python train.py --n_layer=9 --d_model=256 --n_head=2 --n_kv_head=2 --head_dim=128 --d_mlp=1024 --vocab_size=2048 --activation="gelu" --norm="layernorm" --norm_place="pre" --norm_eps=1e-05 --positions="learned" --qk_norm=false --attn_scale=0.0884 --bias="none" --tie_embeddings=true --parallel_block=true --init="normal" --init_std_qkv=0.0271 --init_std_o=0.00639 --init_std_up=0.0271 --init_std_down=0.00639 --optimizer="adamw" --lr=0.000906 --lr_mult_o=0.974 --beta1=0.95 --beta2=0.95 --lr_head=0.00483 --grad_clip=1.0 --warmup_steps=401 --schedule="wsd" --decay_fraction=0.678 --decay_shape="linear" --final_lr_fraction=0.0 --batch_tokens=[16384, 32768, 65536] --seq_len=1024 --doc_mask=true --z_loss=1e-05 --train_tokens=194500000 --steps=6168 --dataset="wikipedia_en"
Each number is 500 + 25 x the weight over its row's rms, rounded and kept within 0 to 999. Layers, rows and columns count from 0. Numbers have three digits each. The size before them is the row's rms in percent of the matrix's.

# layer 3 MLP down (transposed), 1024x256, rms 0.0531, rows 955-965, columns 128-255
087:477469492500495498460533531508458450476500486509512501473491551520478520496528453493439484480555499523516515528482486497501530504517499506522540507480492549534539504457517479525536499500492477511514447487553497560499508511496481508509521513446531523480470496507528467518479497526499487466430522533436506477497526459464524484484527524507485451529502519498512523529493499455498515542480
115:471528538515469532519514509514477467452518500548508517475529497499512520525452520516482552526533494546503470514520477482523548449498499523547522506478498499477479486474531478519444503499477478463509552484493488489503502505502507512528523519425487491490476529473483489433475495500493488500494508484484502487501488499470536518487498450489465516486488488542505470475474507473499542517495
110:451503471485531484496503487520512480518480488512482471494501522512569480458461511457545471535495493518493468493484502529493497513492444506500527477508516515507474506505482455519507527511505469515468453479480461547518517448504517522473521498503473501464538502549518528492525514498509473480494530496499498471519498509522541484499531516505490505536495503488530501502478483564528483523525
104:492532522495478527499538503471478489521507478488527504484505546521503508456493523479537507472470497541508489524490469490529512517496487485525485521483497494488476492460462496508523487528520525486499481510457445445465552522524485482466512515479515517493474494494513529498512499487542497482497501431527472487505493483517528482525520490490444466468517489528531520487519490507480495523498
085:504498463502520510474500513508507492492502475502525539469507529525487481504464521488523484510525455541515490481483480530523514501464478541507450511493482517544523532509482501458508478478476488449477529502494488543496523499501473513503488495531499479537460510499499535501474505527506508511458517499457534509481513485510503506500526488504527465468525488520539496508522472443511505547479
047:486512455524468481488518497515511513488454514524491448482498521521451485519530498510478492477495454544500505515471486482472492516480488518549480543501479562518476503471510503473475514479532518489525457496479514468523455519483494496519514574517509485522522498502525483496540519504493509482528512506497521512514526466490517530511518489458498503520497453495480555514493587526544467534482
102:439508500476505508421526532500457498527479549504523495468471490483507483484481478476490480539502481493521530508501514526478489524528562527482467545473496485498491514482542479470542463506533519481505510493449536488458496506504469492483527478522494529489516513500507527496503494507508494497493517574530499485525473491502491470529501522501482481524470493514487508514458483468465533480508
132:457485445492491524480503467473453443469509523459501510507501477472477493448501536498514456503480521518512523511493524515463516495485501517491533496501466512522488523493512484543504497487481482468492498465495518561516487487575473511498497527475497481497526483518535512487521498545506476498444515508534514458488488522485510499504501513499470473526477510490497533536445522542504481517479
079:522514470474522524491482541464532494484514557475546505480507513483502497495563589523479493477509473497503506490490523530526540468476466457484486536498478515531527542495497513473548476480485508459508508514467500553518489524463499470523440504515514511527484519519491538463466476486475505543476506483463548473468478512483497526509538516506513501511518495450447519535533510486508494552502
124:470507539515482549523461492533508450498464513409507480491508481477473498490458502524505537490509489486503486476487491535509498474525455507482496497525474553541470514505498507544489530463507505501513472469485494521516510535520494470518483502452529504496550515462549549470488480491544506491489487508522491525484521486487546522502447465518483504545506563498485539502499512529497507539497
061:462501493468481493491505493517483478526477540483524494463476487469477480483547512471465499516501526460492537520478492470464496520518524487474521540488500493464496534483485507515498526483484494535510511469526515512491495485566489522524512483486502492507496496532488491455530483484508491528500509500513510489529497505504495448483465501497477545533516505469515515535490538500528482557505
# layer 3 MLP up, 1024x256, rms 0.0722, rows 956-966, columns 128-255
103:480442500549466506504538488477483538463477456533522526514509527497550524504507496445513484490489484542492486526514495530523529484459449588544524509538468467499504464470496543497457491517504511451506485481513508535530518545538484512473485448479479471471471522499540475526464509508514503482496563484486501508515525439479542530468513477497533486482458505510492495484486457501494472503455
102:491500515567488524484508507428496497460467484503521510465507512507544512508488516500513477491481499493511529519473477482505525455482516506548528501521517511501530479478483513508492506520500528451495508528458529502553540535513491509468515463474490481500487499482480483540462526473525519457517497502451501495529494502457536483528546481496561495515476472518474501519498460484514510507456
089:512489528548478519528511499440485476505479432506523526512506513485510556490516509490489510526476484552504536493476488545515506500456486559528511550508485463497525484490510474507508507499516537499482514521459516471514515478538488498472504453476492513464486515509467509558510528465513502460493545504485517496509490474482528467535506478499539527502467483520511499481501451494502501511468
086:485500518500521523448530533476455484469508489531554533491498510503496550552509550474505479514490501538489491506487488482497509488468493554523501524548494492517516468451473477504492477480525536477485502514530521562540553510535482500479478460494489509505484518473493483518446489520525534482477523494492513469512527481474491500533522456495523481510479488508505531503481452489485515509470
073:473473483550488554468531483497487500500438492534505487440498514509532486499479481508514488515505491528499475551479456534522458499484397527545522478519450485468521449491505491512501465515500517443490480466483535509527510509516486530512538500524488486480500492482509469515494508468458498458512490486474491505508564481471534521474560511487466507507486465541477486502504512502506476545481
104:507503521539484508493540543469478517509457487539538514490508529506511537487512498502494464507501489491487530496489514525535530514442505519543560523514513482528547484519489474520531510480500484492506517513470529515543510525506490516534498458492491540474497487474513513582486534482474514469499504499503531506492500515482516488534553467483508499476457526518525506499507455473501473498474
100:521480499525492509518523532443495508510451506493522502479504510487514551536460477506496503522517492504505484505495498526564556496461445498538565518541512476539549455493492502537504481508511473460501476470487513490521494525512482505497503463502479524510501514492492516552469487488498522464491499504492527490497523480481514508520539500494497476480460502495493533516504466470501491515490
089:493489516558509506512526522474463519475499460525546506498506500475526556523476533483497470521476478549515493494477497491519536513475472518535513522525501480520514479463492528491485471505503493453484483505495495533540550539506506501478503420517482517498424513450505491535492507506511523481499518512464499465480527473489510503524517501504544471506453507492496523534493410474505508486467
104:490503477516515508517548486484477498464451510502488517473522515465520562498491514513455473539483478508488526495498500479481493481441455510542549519511493502540551502518476492537485488476502514453500465483481504519532533516564490510502482480480489519471477500501444553527502492502505520465484499527499517493517494507480510510493524485501489505512476494487465523501491472484485514537479
094:513483506539517503518541491444487503504453498495522507497510535477537545493504486488483470516489469509475520517487477514563556524441495526533559496521474473517537454504524495530480484504506483477491487488509516535542517504508473520517496462457480508527508499520507506554454520472500515435517516502490518493523507474493548510538534491485481519496466491519504482481487472476549516533455
123:508477495537505500463526535472472500485491482498510501499517534472547557547510448485504484509484501503512496502460485521536556506412501537536539505513469441508520470494486497523492458496492518441510475493473513539589497514538494495509512472484493536502489486467490510548483505465505513486495536485468504477500485497477524507522520476490498482519456498485506523506497479497509498508485